Weights of a small GPT-style language model, trained from scratch on English Wikipedia.
Training: a variant of Muon for these matrices, 7354 steps.
Each number is 500 + 40 x the weight over its row's rms, rounded and kept within 0 to 999. Layers, rows and columns count from 0. Numbers have three digits each. The size before them is the row's rms in percent of the matrix's.

# layer 4 MLP gate, 448x160, rms 0.256, rows 111-140, columns 0-159
099:540475459539485459537550462519496516382454465474474513439570496549554498487574509510520417480532533508399500456475566507492512528499481465513525496467576451482537531549451458460538442527491445481471533509461570518497493441541456492549474522468508565462556537475416578460445495478578546509530547534529499442524547530506426501571474514473575554529533537525466523518453519497455518541516501498564503478462480487540530506504486443539519520478508449568533480570476467491577452514475527
090:463430517464485492451468503510534504523464539450513483426456485504480496448521477525447478562546481522488490546545434481531466512491451463535557510495513478478460498472465576526556580561491460543500507488536579533511487443515435514487443531467454492481494503455531497467461438478524416476455580506533533542520547462499545535468449456546552505498461433565465462554569540481418533580551520520492521480546523460582512472428577484530502478559527496441520472474463382466480504473509511
099:452480527485454513533454517443487518463507567548437443421578500498534497493544515482499490446450497467513488474515479516495454450556458476405433476493558444513518565544423493447521570467454499489547486517498536499477534451507444510415476485494425488453518471573507533541518539541479497490497552491466517545498462590562500533502497470453489544499543489405556454442523491532433484489466580528525447429433500527486453539557488504508514433523553551495543499442570472542517481487493536
100:533450473436499517538511519549597523478460489513528515501466478510559502525434459393539476520527527524497508517431448492456558549491510456523438474503525462513519519502471501414503446550420506426520495492533475563576442503557500521475533437475489573411509522582513550444493481469442589520477486502496557539553519527485406441459513498501429479431502547498519456478523481532509541531500474495504479441554524496481417509508540496501565527402508518504515488495465551488542485450508530
106:463472448480476496581506537457481503538528516467457552461456572539517462487564479508550406496506474461490495476548572426484550482493469477591505491529536482529494475439407464548525461542539512462521511495554538515535387521516449501480505537456466484528493514497433536514458570490496492503516485516499475523481523444549492521481541447473554563479491490448445525570542505467490477503510480534467504509494523589397457423483544425511554553500458548561493530509475430487502415538483449
088:551477460567518418510529525535516555445550481491470487481426452450490505423529507468547435512427529503474541497464488484524448559555447511419537534486429459558473523536544455514498468434555516489529513401491471485457451473529437462504461585508448460501506529537512444467507462525486470517517549460512495480481524559511521439460507469451524526512524420522454423523523494529458532507473513548465475438540496436390515563527462525546526493488492454520557472535505549511520417531518531
087:506479570474468513509474480466567457490510545509517419539536497506544441462520502479510499447512473442498485508484530502524544520497488518541505444480567484497489535547534587464477528426553532499495460458537528500526510520537483547585454492530486515482533491512592540454459549528522504487457432457486520509541492492591458546454542420537514565460479459562539571510516533516479479508465539543493437645465539566485462438520514573437470405453560517513500464541517492529439494521488529
102:501523566502513508478436530477494470525534518455500534596496478512549509424513582540484504489528508410491541570526456455498520527474575527462488473539551469593507485442495556462500477476461461516460399532514533489494502461506457436503516551480516426502476471536445480509574460487426503486523518465482487533460468554511482556571434524475507519472595527541565472548516580501417472484487449533492520508511475512554471485461497436500498466486543416550520559427568486519490461520510454
098:531509527474508436473488503462490528474553497524545533489579504497615434505486453577472501498467483515532507460536529493504451510515524514441432490474466419492446535604503530548502503487437460551500477612584569478476448526432496533531515521476498537527481523449516518511460466525479514449522519501560572458494597440478473485508492503475497489572461483499531516539527465504489458475553566565566466487559521505523488489506479555514468498533438479476496538505456411487495509549617466
103:530538529504579609488481518487498436544446470558526482482527581478548441553524453489575424456472473526478524548559460476499491537501486477490526465467461448498525518530477485507431466546514463530542509523489527470537453543450522551443490488560497544454489531500479564424482509559473488569509461511520505465490525441523504503448570482489530445513473511567441534466427430512522484442481503446482482477484552496504515580411518536515614544559535478482501476514500428432480475527544529
109:549524501583596564481557513456555491503466444476533513526506512513455455431490554520529525513430458527491545480518539460524474444492501540579468423489518500505498485547466488514532389489479501490459577506472541458518545521534502521506548472501447511539527447440467407525531531472486537505547512505534542527481543522461490543477499567470473456477541486512469566560554524487493421438481566431476539482497533507507560468579453545539501435480451404567437519517486484450488475459514507
096:558476528522418512428488619454470415514515503565528557455512507491491499563547472546539559528476434436514503502454540533434468464583474503423468503485441486410461609540514561488507500481503497522490436519483534486507494484492513512533516444434451480529549574510459528512453460498490522486482499430482529547579527469516536434533454515542508521499494509522511441537536514536533391541553520580559501519494540543472527487484491495464483479513455432489483483469462484513486478482451517
099:519541470469502516544511548474507532576446488524507529503544483570514484513498517497483559453521559460563518523459481451483439444548523526501507483533537471411567453506519552484496522530597506557526445549537492472478449491593468587466490555521503460534479532469454548499436521467420523487546450474407487418499487422524468528498457531469492537507518521506497440476463572507452492452486495504477437487441508599487521497451533504485485439501481591525555542485519501496522529565496417
099:499475456520486515557523527496531483491480503488530469488519522508464457483526548505456628538462471516514476520530451495521479467495487546531463474484450491540537453497510570545470498467501403469518465492518550501546523463445509488543412472537499504492578537488573502560559467388483524485526552503479416525420462441485473520453567514588518555445536404501566540549493487498516532542501427504438434545552476530439499480509508536534444500511493463478460502437512543429486557486517532
100:500480496496526564471507530520508551565472551509488501538515468437483555519537527481471516552511499572469526485443471453448443521498464479458466510559475436560536582482473550494525534485543453498506488484414526546489429494506483439529504484483506539537452452556466504494545489493506506525396560594507476463562451508485439531470558494522518539540501533591508590525513462531466530540516492537475450482495477515533390474467487417561496501531572497506495483576501603499466525530432521
093:450527569464577492557446495537488532540517542478528477527444529477484504457494552488481438506512499476432553529432493478493486457477518536449478596486494470507488453478456609460499501502492470490487495512549459506452534400566560534468571518499539478521488477551453464505435462480464497521439485552563454500484492485478427526503540469485511494516413453492496484479434544480455500555529434438428556487486570565558517531503548531516455501537502512501447538509412551565499538469569526
101:516531530538527463497555479426525487514522546480474525428407538471460389511533477495481462564485534502512507490500496487481558528539577505574449466465469449525594519481535458482514407515532560554557465542414480510528467474505433481565481453489517475517466428537494439543461491460453438574501505496478493468492506473490472535475539564507467505408511497524478457530490538521473506475561513496496501576440434534384489469515466505514486495529448528427466440515465548523498481481486507
106:554470508572484499477565480491473496455552525488555531518490448456479552516493539508517485547587446508525493478471514495459495464479517525502487510508539509453498486506490522459576473531471511417491561460579464518439497507519443501531585480493526548412485490540456449537482446479559481515453558583500490446458521487489438553441533416519492432501553490469517505576489518488494552528481377442440524490540485505532486517510482473544532384523500490546498422433522542461572506528469490
110:428521506505505552467516533497495451484517432497532551479530533473513542541477470547467461555519513517549537501520463540506493478486536539484504480514524482529571536518510540485452525436482443446478521512589445546522509515512422519557468457436469557454518494504540508533458444482545489576457450418505501533509554533535489481501485457446524470438472551507504486507478507621540406452576527539587476459615506437540543470528454515503491494500439502477454457445429509539458452452483507
093:540465431479476484442505461477485551537460565489483519492498464515469466443466575592596480458465469525482541451544444509494512497514442500464557473444483462575502625467477473441512470535469485498504544498518542541515485428544474464457461468511497458488512507534522530508542465484517513478481504523540434499517485480517480509470563542508368453487493535542507476505451492547484479521449508507472520476482500557554559531523571540458614441528540523519507513515453502561597430517464469
081:480484528434522500543565513558524543472551540484490474520524519495531443551511472492503454513473511481479509583510583504471599517613514489508502511495492479496529418498544490458421536505439427464568555497501444497471421553445425554486525455535567553519507532511472541563524510588495474501522462482574490440463500487542466555488522566533537452506530473470547537482548511485483475519468519577556511489455478445548453461535505568563527520506530494478559457457451504507497498433540501
103:479511460505480485482486569440506526474514478546451493487472514406469478468546614553379503573488523523551469483511438521481495506509510542560492526564492508493569485507491493512483507511490439568537447494502510490481432560444455510470519567501527468475551392566543549526484478496470495461475477498472487521545459462559517481488499420521495507508511480574394463542467527478428532507509460457508464489505432471488519503492429533490447516564469521503421435448465484518453525432552482
102:569426477518536473453547497444512480468515537476493537450520477528559561539439495500536461461459497544536454518526509518481441476534474532469513461493569468464496570520532486476521486514381520484547531514579476514456492503456446486488518541447488542478438483540486442518555497480527479464470486438446523520528525549537427485538500525374416464508467511514439528525539504499604528472470519530545556545510463553513490574499466468446533474530447554418500507545459475460564539501468455
091:610575502441511455507495538532467468511505455542480534580566478478568434479503589460535472534446506437565468474536446392508496455413511543452482548532510528558560538454507459503514470480459474554493446486518533495461507515511487532486516554445490504486455466493597465528533527527435514460541535555439487528427487547511516480575482499511549551454542496490508538438512518477518477517507515459551509489456481515491444479472473442504477504539535451550532549536520445506537576508560482
097:453555524482467517482485572430402550574488502495511569528524513464482447447528494504523497526502451542515494495487447504560487488508575457512504474477451462488504513484468502484502454506556483500575418520541570485517510469512476531531537505510543530453513486493466491461474537507464450515484464542571465408489510517477424564438392419454495410487481577485512475507443471514567526535497436514514498446515518558476452449501541486561526534490509495526602464557521504470514609504518508
102:481505502516540477582533448509505526471454510526546522563465478460562478519514546411508498453489454463422479531506510463523522552510518481509510517550475460509485451532479465436510543564507465522451484547472585494496569474464446510573459513442544577508464492484496468492528482450479482515449485528554485475495507544478458550500491439507463477509539508482543482414421524464433426448492458567484464425489535452451428440487476509498589538416516553436447590546510524512442511492506493
112:492456570523526516531483503538477488458539533472572482463515540447520479492467461497494474469507486457487465498465494491464502438522487491496465438510459483440470500477510457588468472494511496480633527545524464549545537526525503448419483541578510538497554447509444526431533511489509513531468466522388500448508512414506440439492448565478520450461453551502440468552480541456566455396454503462482513504554472496617506460488496548542432516489495489469530545521477503549511525468458525
105:459490530464472517444501469466503516447485436482521456457510550535539493512512558541521592458505489519574593467443451504447485413463511546448451451468531482456439507569490463459560506514436492423533508476543558589525542541482516490517488517450504544548455508503503581512516475377428478469494465486522496542478485504480502512435492464428456496547526534543472562514497521591484479558536539491478528548427468476436520500475518479449517489526499477486512542447544476553476465520465552
101:529544511550500488516456487470537531499567498489487539541532529472487423474502556542473513443424469528413467501560453477564491491434465531503474432483483500463475544543436587511462511475484430496523579580580576525537541515519549462510495493547528517492435515456553488613487527479492564546538447487527519459493483524458494519508443475523526486535509564525460502479468472528506427519482465484473434562420489530514560469525506565519539492443553569500450530525460486466428545510524503
100:538488523433498582500462519478498522529543479405632468520540528490551492460502569549453482495590539570485515492542501551500455505532498463524535455537540484558570488498489527499588503462526419458474520516483484502538463502526488493550520493470475497536489464454564415500592512530441483490528575531444486478525545467468444497474467467459518477477569483544464536515464456504429522546496456473412467517450532440514461507530488534455543445505470442434482454470476520478527526466472548
# layer 4 MLP up, 448x160, rms 0.255, rows 111-139, columns 0-159
098:519463563477538495463476466480591483474488538552476483445492479498497520514474489423442510534504515498485442541520524496528465533509454491440444519458487533537525411422578476532524474480514543557528530551513500458512497614453458428559543542468516466537459474546516463534517409528435567501475487503470561555444439503479525519519503568448454425514494521461487478567486559518500465516471542513498489524517454513438475566503510499489529486522575435464518603470531572467518549541512529
090:493577491541485484456529535570494456507496543445470468482471517453476567526469510517450515479512436540477506490483493491459471549526432464516581502471514477584562442532409468548507551536487545490519560534566542427635524447480516462521479440523458514500438518554567486529513455563469522500490493554429442497546475486474586523465518475523525494477501494445543578455503526535554535464500501515418503487506557484581482495472523573461487528531466543459550528468476508540523497476524484
108:502444509497504455496476522532505492590493497544556531524438535493520448516458511429410402554502436473465484562475498497486488559572499474483535459499551515470469439490498457510468479579466538519446489464511470494526436563513442497422475499496523487555435549434471531483444475497535492468450496529431510489506499514480482524551493508531543548516426585579505481452474470497494514507445474600505531513509562493529448493509483478532592548539536557479492530519490475478534582423502580
101:508461483507494439469432490482428504552527519530472489479456514490467542460529518502500534505549443522478458558395547520517501457489505505475517515534460465543490594479491517458577462551566551492518488535470541467490510413521473465511551429451511478513464585451527486509491524539532481523476472544572564556457548552494552452456508494442508512470537527436449455568417548527493551536443482495531441470481479508479483494505528554481524506498519472475555459547591559511503442604457444
106:591454525491541496569526491531492439445482507550494573451515536506503491476514411455530461436550505540521442548453496507551542493542513486560568542543439508536448451452444513536487479511501518435545525449534470490491512502500509531516413547562447487509528444523519530527477492470535490430552590515455573495487463471491506505507480437415469459560466560490483479507414574483500447509494422566507506491547497517497510463535455461498477534520491496521402483564542488458554451484469504
091:483558459502521455478490514527404490491562493562515487576474506500495512475536521444549482574506446519493494497448471427541517546513458479455528490484396496467460454507481528503477540486585495499446485536541552531542540527521514509463405532533524509512563538502495476561515494554525533491601507475578418564403522470508483500484527512472538436496485495562496438498575558465550458522508504480527488574477438524466515524521518456511525491451499504539599444500493499486446463497490401
088:515462555573540531490422534386481518601477526477475491521527538474520506564489526503458513506544566477564555515516495522522641495480504519479509459499512469460558601546568497441485505462428496538516457502484453492437519457534469583485476541483576540451525478516496450494520444464482565529521513464500499508519517548525465553494501488541480520530539500540499524542566430520440547468546487526511537543464505476463496471483596448533483415462518488516561451485477525498532522460492521
111:511546481516502488425465436469485524588453460476546473414477546543544497492529570466403490468511443473561461490437475534519465484499516545478433534484500498535502470523438503499479469491479475434510508565501477523506459517532448516553470536610473469429432520487488525564559519426575517494449572546494555461436502539476497515605512504530490496532479485502529486531493579514525478521521519471522443532480485490550467508511598497486536462528568505498504521585471524531475413501469464
100:455510530419462474587528507450527534467509455424590515499466510492412477521450499541564510473500520553529451544481540564495516499479452478529429492505461500497437476509531449557551566497470505441468584469508450610501449519495539440526517573432510494532490441471539445555464477518524546534501520480544459507491519537485524497520485515471503496497468479499584490505490530520507447434552523485473511506479389433444549502453518498514482428459585466470447493550515544522499544489531543
097:515511495531479478529462511444450556497582531472498481436491521485539477562467524550493452512510549454575453525456457511443546444482523505507542446558532545524477475529454480517556467523509526410513487527431541512438500555449519527590477523477550462440453455540487420567472480479498539407548450497466473491503444524489508560498518452480476450494490452506528549502610485437485517505488545558511489511494490423500449459525509497573507558501493494509371511493449443537467480479470488
105:485475563495536543530489523502508560509527458528518511606577473484513515527534548495543470529556532513547520468433527538525555527492461561575550548502492519391437449570456493465589553500477446565514475486540558435488530452493502457516574471513514535520514548480487430519453548531431501459545507444451473532423494513463553552505545496530546489499511470486475478507498550491481547502542449457488505474569488490506491510485518420507583504505536460515452515542418491439425538518491457
097:546445434477528493545518461512442545474491464461491435534462512486510483467524464496527497495578529473487469419503452518579518468465431513498497528505471516490419424504553481620514491500449472629493474524547519487509448521521495548495553561481518467512455464448537498579512490429454540571463448471508461504512513492479479542464523483593495445507470520521587508555553547455542510488510550474497498524505472493511471432442514515499518448484467535452568496486535534461544576543495572
097:452539525529446603468527489546513479459470473543439565521490510420459550584434488462456505573511432551519531516467550509421476460488479556543469455480551465469492487535452561536501518502458473507505477491507498453511486491563509548564521457546480599469423496516533492450471546496480474482527509582473460500466439470465464536552552470503494499452506489515500546386500537469429488500473461488465495461573508542575510469495473470547470405529505549512497523477523484467475528438536461
086:471462527475527569490468475454536464580550484531486477494449444527501478474497591505531527491522436449514493519583481470519532462529462500520554479483535492523506520461546497440467489565519482484531469464526459523453584448468513403522501497505470470418550526542527542499465461500456468438477491472489513448507515510494498446458516517525529522458539415475512466493546552507494500514500426466534431519551524434509512491483524558524430559575478570423447400509433552524434563446555522
095:474383486539507436443553479482505455411502544499540481461536543464452454477494556425447468462483493455490475500411526441479513493526473488460543503488512494499468540469563464483594437538481482463424506435458483543566472439482476500522499562469511477507442488519487510510499505508557581453455507495441448500562541481552470491485514571471518513518479442455454541483438539570457559504522483541518514450457485491510484519510475563563516493485449470540590466530527507494441566473495565
091:495534515491527480507492542503545448477523483452467488469469536542464479522524495518513471426531482478540440506530501536404500466511525494521446485484535490435500467503505479499562520429568545476513408480534495427513474499482469490517477554500546517518577478532482457466500504537450484412538447463429460504514582503522396500497569400538498440586510494555490542494519503491518524512535461474427495464480467537568511522515519564550550515527519478511463503534460586522438542466574381
096:509473486439546558462588477486493463491497542460516496607525464584560530537560452461504456553513529515481462452444426464538516510449475508430525531491493441517516558531503494524561445519503517464528448479490594514470537520468493551485447432529511427487510508437453429516476495514541567565500537520481556520528557521535551519514440544521423496463540531575531472485491506503523520504470565530532462606513526524503514527445509520534517516466505423488521530459586486478515505439451519
102:497469514477450473548495537522484452424492407500513503442528524534485496481554521508444470522574540554479490483476490492565470437523542516463473447442545490576477463563515545465490528515493537572507434486477543541534414463421540520452465487512505552523432453571450460499541485543502423469490458461509546511511543532546479527511458503461502447492497422442543456464514536443495564467498479509515487441450524517494486512503464516542364529571532506462481517516547490500441451437517432
103:520501463546427534426558521481436449494469436505525508482449457516466502482482550473422469477494456464538487516563497489525496535430528424462511416386469514469536488486504548462515529421540464457461553518491535544528514464535511440468546513470502516476482531484532521551536517440496495531553511429498508457482494503489422530504469547553518509536527454489462526508557516531445516594573472426511559500540515570465458511483506467548540426519468460549531470522512483612422486485522485
099:478488487490527559475490503514422502510544536498515528439534533461506581441382479520583531526540536517505519459472481552533464486465484537499513517485492491499573572494587507522510498503529539484558485527500527550478530510510557411479538485460539510446584493524493466493504469547539474515516519467502529445520470488544538482530548473454526506444472496573504489436421529510558500499544535537552516477532466485535525489591624417415514531485496438551544499533555541555500576493453506
089:520460544476532507441579529626500463532575513469450479485510516453512458470483548507466487537494488474520502564449528539449516449511464459456545519497533515489532424514483533444504536530536439457602532566548523468481483515508454512466474487516551533461475542500473532557491482454421516472532455507537524518496575492562478507416475505481626486522514500524492492505510512560487543455470526543550449539555495501483407509455476578465481547447538523484492443561442486446471497462556482
097:495485444466426559485447507492493471542458466537453496537469526516523531446492572470490527533545461555508435511542448516486481482524557513483475496479499469479581529472501481519453528529443451460456514475447493582505425553423505461535543626508505414510526450532515523518550434567547426477499476528482540484520502500469540515467507446468561481464430525496436495524426576489503500574455483450476478501470403481531549546553439542553456469431500506517462486499485502540512529469520520
099:498533485488511503553464523492539479511528502488519465442505487501466528466564499515561486506522555439471497564452549471515490515431542524477448523536513498502517489480497489518513505502503454469503415528544428487470514429365442423549488522496438528463531481495450537449501509575529504478569553419433440479484516527478451488443600522524492549442510508495569520488542466408569603529457502475564526521442486499483496518508527485533451487442538580527555479462467515539458442473509509
096:530523492506455482543496532469549446498467492512509514570401422511551558502395506500507443520485495540579446503492507546550478500520537506555503541494472562533498560475488538575504510525499458460448546423427562463460562486526484509484508464511450410578507474525505506539526476511499490452547495530569450496474553464523505465473522495471478452527526492421513436523531558472540487491458485493438471558499447525531593482466526443435539445555425467466534514506471515558488550556514529
098:548470542502575496447515513584573521464450498517552462489524509580453542465504514508501380489507550509495545462537531497429585498493463555475507458493490489543509510457480482432480557491597551502441465521504500521484492484544483471515488526515470534485538460533490564434491509486525449512483475459504557451468584508458564511514508491502497530546495520536456475555582565508423477440611451475449471480485470439554459487509537506429516489511470446475438482548497411501487463466494489
106:500459497483535489576462517502430460531503534511566485543484464544506493502467488440495506558442486526538449495531486565464516598446471462407540478434503525487454524526561500428538559504471526541504542526514475568478526470442465457501542500568492453508605499474574529490541490492536558477558415487560491463507485577548504489485593556449533475453518500539653555502531511414511497517498541548488514469513491460504526518490531515475482480513556524539526494510508485479445502477514480
110:482475427516468444501516523526526462504527552492520487519506410460485523543488531501547514480443480482521423464486530432455469484535513468492523449509479481509438426528550486446545474493516455524510530451495475498435511513445512566523536510463563501615518485433463499526558465492438499448568491511430540463527510465453551528533478569435450459487487498482488474487496458454532480567577509501468546554501495515515484560498489492524485502504494426420517586524490439451552362532438520
098:480559522519479598513499456450521565502494507498503488413454564536494388507574557496480582519516489527489559495494464507467527498535451512558498480543524484460471580540508461544475558508509511452488522595474495524486598481478511516524440517478549488564547449546486392484550498479490490529512560471531485562541530496461550540473484478483457486477454552478512523392502539481434476463535547504490501481534420489518478551506440466469483528492469509500543532466524558541446441440536485
110:475548493485469462591441509510483463568462535505494453457510566479477549454473568502399422534502464494449568534531441504478457495575409396432480591502554470488505480496500495514452500507565464524482552489472427501488599500447497536449530584519505491407516526536449400534518431438537539496499499504533500483485517544488513516478458499552496478479477480527490476454526506488481508508448490546529525455553421446466455485518511501467527465543494488467493482460513501519452484512454481
# layer 4 MLP down (transposed), 448x160, rms 0.169, rows 111-139, columns 0-159
098:434585514477472499489509477556519544428467483498484482552531540498476472489554517470485462459564507443527409500507535526527461505534520464588464550555453499462486538587439451553502576545548448462459457540541527519472494399512494517491512550528508483443533497520450530501529578468504414479417478433506479455531436478519459522502478508467524441462486454509510559434536529548509501579527480456464534508532509472521512556520482532513557531514541516557503456503564456576478435491464477
088:533463546530437510482553494479445525520547553525547470607457536507505476439434544451520499510509539524484490406503520419483541510495506505556395489556505556458470462498507475521466415472505466516536463574455538570513563508508550541474487526519516484536515441503445460482529529475502439565459456492521490509543516488500491517466514526497476512535569539621445511467468553539533515458500554499552494508580481526509503525470525538633535502535566540547489554490503553504521500498533519
107:434516515494478475503494540471503497544409509482582577555536462448502494480465541499540439542483538523483444542531522484496520556565534542490528474538492539545544498483458524506498470484510450534545469488516490508513475451475506477543547493466522528471505536555533510556450542514511460486438538495522460425497491499387428548542486464491535479491562478502563561454534463517503503507509538444493464554496471547496444488566496520369509417511450521465627442476482556544522447558456472
103:533482549531438498487418554510447455585501578520533470546477457456436572536483521546564503541510504477480509461455484462509510561502433432486485522522492576500520552468520509453499394476484478457521494555506542546473513452483472490496542481440475501510452532485570508493471496534547426570467460530514520523576544525534463425449472504482535446458497483550503569507497511518439531529479567438500553572538516520537576514466560505514615474480530517528506512548501562498514539519458482
104:547555399530508558562575459493512515487503492489494522452501461450542460492561496486464458486545465488555541560509528470434466525551515469453459495448567513459502512513452470461500548460556552511459501455453462524588537495385477516550490509505501497520523537489483496420503521496399579473540477468511512594491500503485532489401485431558493494514526472436495513493507486528498489509557459528483388497491409468541519560520553581470475553503480518485457454493478502510540514523499521
090:527481489566534502454509466552538487473506485528494427535469476516567509508507509463493529516518535509470536495499487485531534489485435493493464506510465541515521501479538464499570569522535500548425518469509542514446560508556487532467486528535493539561569543493477369524460421410524474504446544486506442539474480435505515494515483480475430540491532485491438552511576518540557515609497493424563420545468496528552454539491505505524506553544480437537494439499429447492487546547589566
092:490501597487519484492512386427487514545476464545572558491526491527377502465581522456493454466513458491510497463513542521477575512563490430513532529493542427472515544407506480498527515443494470474466535559545534495463469481516510494526445438519505536542479518491536536462556507504451553525479527507539547527475468559586538473527449534496509542554498482553574508460476497462502557537501591587492512484535514445516456528569527493505519571498481515474497516483487534521506549533586536
108:471498564429465450442450480477447488469491444463494459542550432480456573476496509477562514517541521486492548530506486530488517505496525452462550472425523453474442444534447542526502493524491457521587536501503512450463503480509558499516503544536515414446440581512484456610505491533577497561543476557505491484477437595462530510531469485535478501487561475495567555470464523495450479561488524467504481553501444598499471476489526455468500497471515407516508530521468546456478433562470482
101:464485487572515512570510539488492481470471545589482447466526509582464511511475548556600525488526528533475493489523537518502475574405369465515453485516448460457513479501450490502553565442453528487528490494463548502479507566546548453488557536452510449425380543560530432515448454502470531553555499521457476492516491506576494519516508526464437485462523507529565496509509524483436469512572492540481458458451536482477493522548534483520502478451511471544471481521532526466458541510548489
094:446478488512508430487414470531507583482491532520585533456499433525471487499435546497517521508524516554489525476480455558456506416511448468500470513454465476511507498434510487536536496458471406470563551496493563508480568494528528449504505448566512501507509473577457508538526482482461477484485434507474515514446411455520459561475519486572463484451493456507510488565504574518457518572516436488558512475496431457494418517434522501573494501466519469500514489541487477492509556474358502
106:510469491459494515445535555459491467479519488534452419525529505489541523487586497468563431434550504478536428467456549505514496535553513473533532486553483554504528490635544582449554481553469484475513467419508485483465459492522479482524538439520487499477463512506481480533530509532487490478525525492527519630511497549462488572544485511502464504537512579492514484454525529553452533527529549456585460537571528557527575513474477534507484580496451513533460478544460542481522590504446478
096:519526474488468519465438545508556531495488471468462554512589566449437444453518542482484510494549453436541549551472478462508473455479415448549537507540601510550493493493503459476480514478565512437502542461561473526432479489487432439498466540508513551533461485490477508457537510485510499563507485526462491413488475527402556494517550474491518421553455568509497541422529512536537579479474506498504498450500489453531502442555491548536480520467592484468438496501555568510556498537506460
097:549513510524555568505560459507518523432428415559518537505479536435501526481549515504523487481533469538543467478483495594501582539561438495534376493507515579583540558481560504513464613564420453529442541491513455536481479510488544409482494545511567484506445570470515450489538500491484506460493523495446472555518441518469529512503525455512470489476544483534493524470497516576503556494559539533484502460451488520456526509554488475508487523553496491476540468475514523462500561524480464
094:504505598517484382473490487503456457452511468472500518518502562554526496447509544474501528542483462533527449538442422510506555523476431453496421495547529525504481539533477482557498517526505527461511481533496411595431574433535445482464424556528422518526528546465440457494541456570518511523514543533508446462448400500474468488488524499502504509425441478465443520502523520540467548511518526552560460508520475549570495472535492590488520516499557539541510559479508504514521498485482492
101:566452428493533441455551454492456489569431530455475535532447458603537452445495505483471500573451476530527501582495510502482494558503546581467532477574450489631512514522492506515422464472474463467547561537522542517475498480516423492485508501550465516554520504449576522461450459476502460540542551536495488481483534468527536527498526451501475501415499452494472467548541541486487481511549508584483502517511530568493499531530569504539438533450521524499563471505516467505510456452501439
089:498472450515462444515502572506563452537528484500502438436484507449541441488476436526481489525475471458541589529555533519473497567504489475507436451469476459501524495507505478536511478483503516499454514451509558549561537510486476422559499414487496447417425485493555538509496521575498440487526493545500429527506533511439457546499522524533541475546480559479482443502511488611534388508520502460514544486532452516540466468562583518576499523476559502472453484536561487466531475514546425
100:527493496532520483572520573459510386511506490480519485491469475523502526528431429443474436483484520472540512490485467551509514491497545471565392561484565548520524476525437459498510475493533547407527475521462496508526505512554497472539434437535526489543483550513504485510521463524557452532463553457519530441485529530450412491465493575433474472467472537514521481585418523475530466456499485554496445470566545488529513486537513461515459461451515571454510582463549560516513466517534579
101:481503518546475489466528492502500464548429496536434513491510470452464518523542475487494511576480527473559468531516534480559455478494512470434510454444453420405512450483542477588501536485495508471517486450567513569593535509553490471478524452544501455553490423523531469502560554491515503509527515473503400481449553499504454486487503463482506429562471442488468486544486510478512523483486523446552506488453477501550367508482522534433460542484469428529545445491514532525449526414584523
106:509462549512400459507541455488547548482421586499449485512512489549530551547502498467538553499570516495441418524518482463467507513458413445536413473452478415503431476503518507458559495566545471499426518493449475528563496448562547529466437527458514525559485530494481527471510467507427508511534488544620516449492468519490502532511511517534451556518504494506520504483558485494497512492474492466511461496479434535529476509537555449452518539489508578579530507548550566553487497472534540
099:470444443477483533530492541470515452479509490570464534451501479500423437493495515459488531470517529522562448475471502483473458546560450549565556507500517493452613480477497511511434578513516475492531448490577540550497522468535502494509506592452570516577495448489519542404575501467479480563540506490480488479505553552511445521542528528532503440535460512520495434521533523497446485487490470490537547428511475466520494505462525485398526583477432566567480454435494469516537501543549513
092:478446527518510562509511543536508493494562543490478556522448504505487462468523476470519510580424460444547497478502509472498447478537494526401430455516573440528510513531489427528441469420495510481534548564527511550501617531514508584488570474510526468458489531516522446524475493499518492469416473408476493531545568538511483527539524527431477485472476562527444455473429479570493478447451450466505520545563479464529518462549529527456491478470491506480470435545488410547491512528524522
098:509466491534510480447509539501451480443515547547466526511449543479469482513652486510442419564519551487532421503546502523498502423482525505505508521464509502507514451493528593449515458515482430541427471453500491446480512538518509508475501480512510491487500499508542506431476446572448557479497533502477474574505504479536539503476475436545444516548489470504495478508467515567383438502547548472563491411504440481526481512496459507501423559515482422568460434475468493510452543512454459
098:536538489501495505559513505544471521488436565477500579554447476506504591498543509452545483589492444529459456539475412566559474542525465469441453437522493504537557499522510481529430527563503514533485436477556462525503558536494538458450526451562507455518520552534495514473510551455510501486491527493539477506439500500411496541459503474528483491546508536500543527487491498587534511511545416465498508431501451494540422587443466575465448556503477454527504459497479523403519533474511472
096:453454517516480464434518502432567547514482468429477536470416465511443464499509544502537453452493512490481540508524475533505474531524520514482481483505487549470530458500460582436452624534501453584528526433483506490553480445522485532476540575586477473529521494485516447477522517453526482415532511420510521529523492441546536463509502489411525493594525471482445504504432546533444514536458502492505508478425453533505423506521460512467455453443423514466473531506519523534536447521506570
099:560475478469604491510501444596484460459505511510504451593535532540489519477511484481513436449506507522484486519524514499446460406551469503472546506504438512536463529461489507492514533543540496464504490557504479435512501447523516505485453518450566500520520466461492461489444518549507479567485419498459583498539509567493604516489495505474522482374557534531470517559487535506532482547618477541492511447496432479449474495406482488454486494503468492517480513473487413470548518493578528
105:537501503518453503565515526578478474510508495580585488466501418588529506500516511502529457482461482485559498445526429468499456498458531502469585535473529492539443457498473461391496496519486517476507455529420438478490490509429527486402527456506529442565450470519543504524532467505534571417521452517429476501488445450458459465440501506585465516487580480465526472531436445478517442528471539499479475511477499435500511539524505515451479506524554574515525472461527559487528542493450526
108:383499477523502521513489386491563538496520480467525421566512466484424519507545546451489480502496494473546433527494561475475530485522517512518534518454600481441520488426454500487448460464517576559460439478511411576506543474508470507571483526477500521543493476526440545523508483560414525502498471470503445485493507540519484483520502480561518443487554484524479507529491584538541586455461479477558502523583489463421469531546487509482494503522481476467477428489535454438524505521452519
103:510433498466506505536516517610527499499529474435583514506562515504503555577529444473549495505522569560473529461464476480487507499466510458524448476525498503500578515575548511481502588513503359559509509486491503529563499490472550491498474560565450547578489537466463515523488462550508478527452473498454504544453425531488510440488503481492545526487521543519512518537448486522502433504475478483435521509502515483523538510572516549472585481525503477512612453501478406478544480511435444
108:439540525468481502466492474538442549539465535567451523485475517504473530497544523532460477520458497481477562522529451469516533458538514484479467589480480541508503514451497493550491402526538456500480517480501431546476538446561491537489456531494447571483512505482466539518541473487565531499407500515470456437555456522531513427480555494517522417495523519508454439430470535472468486429517480464578415503493451422469492447497473467554498523450525579471602471461543526550408455484532484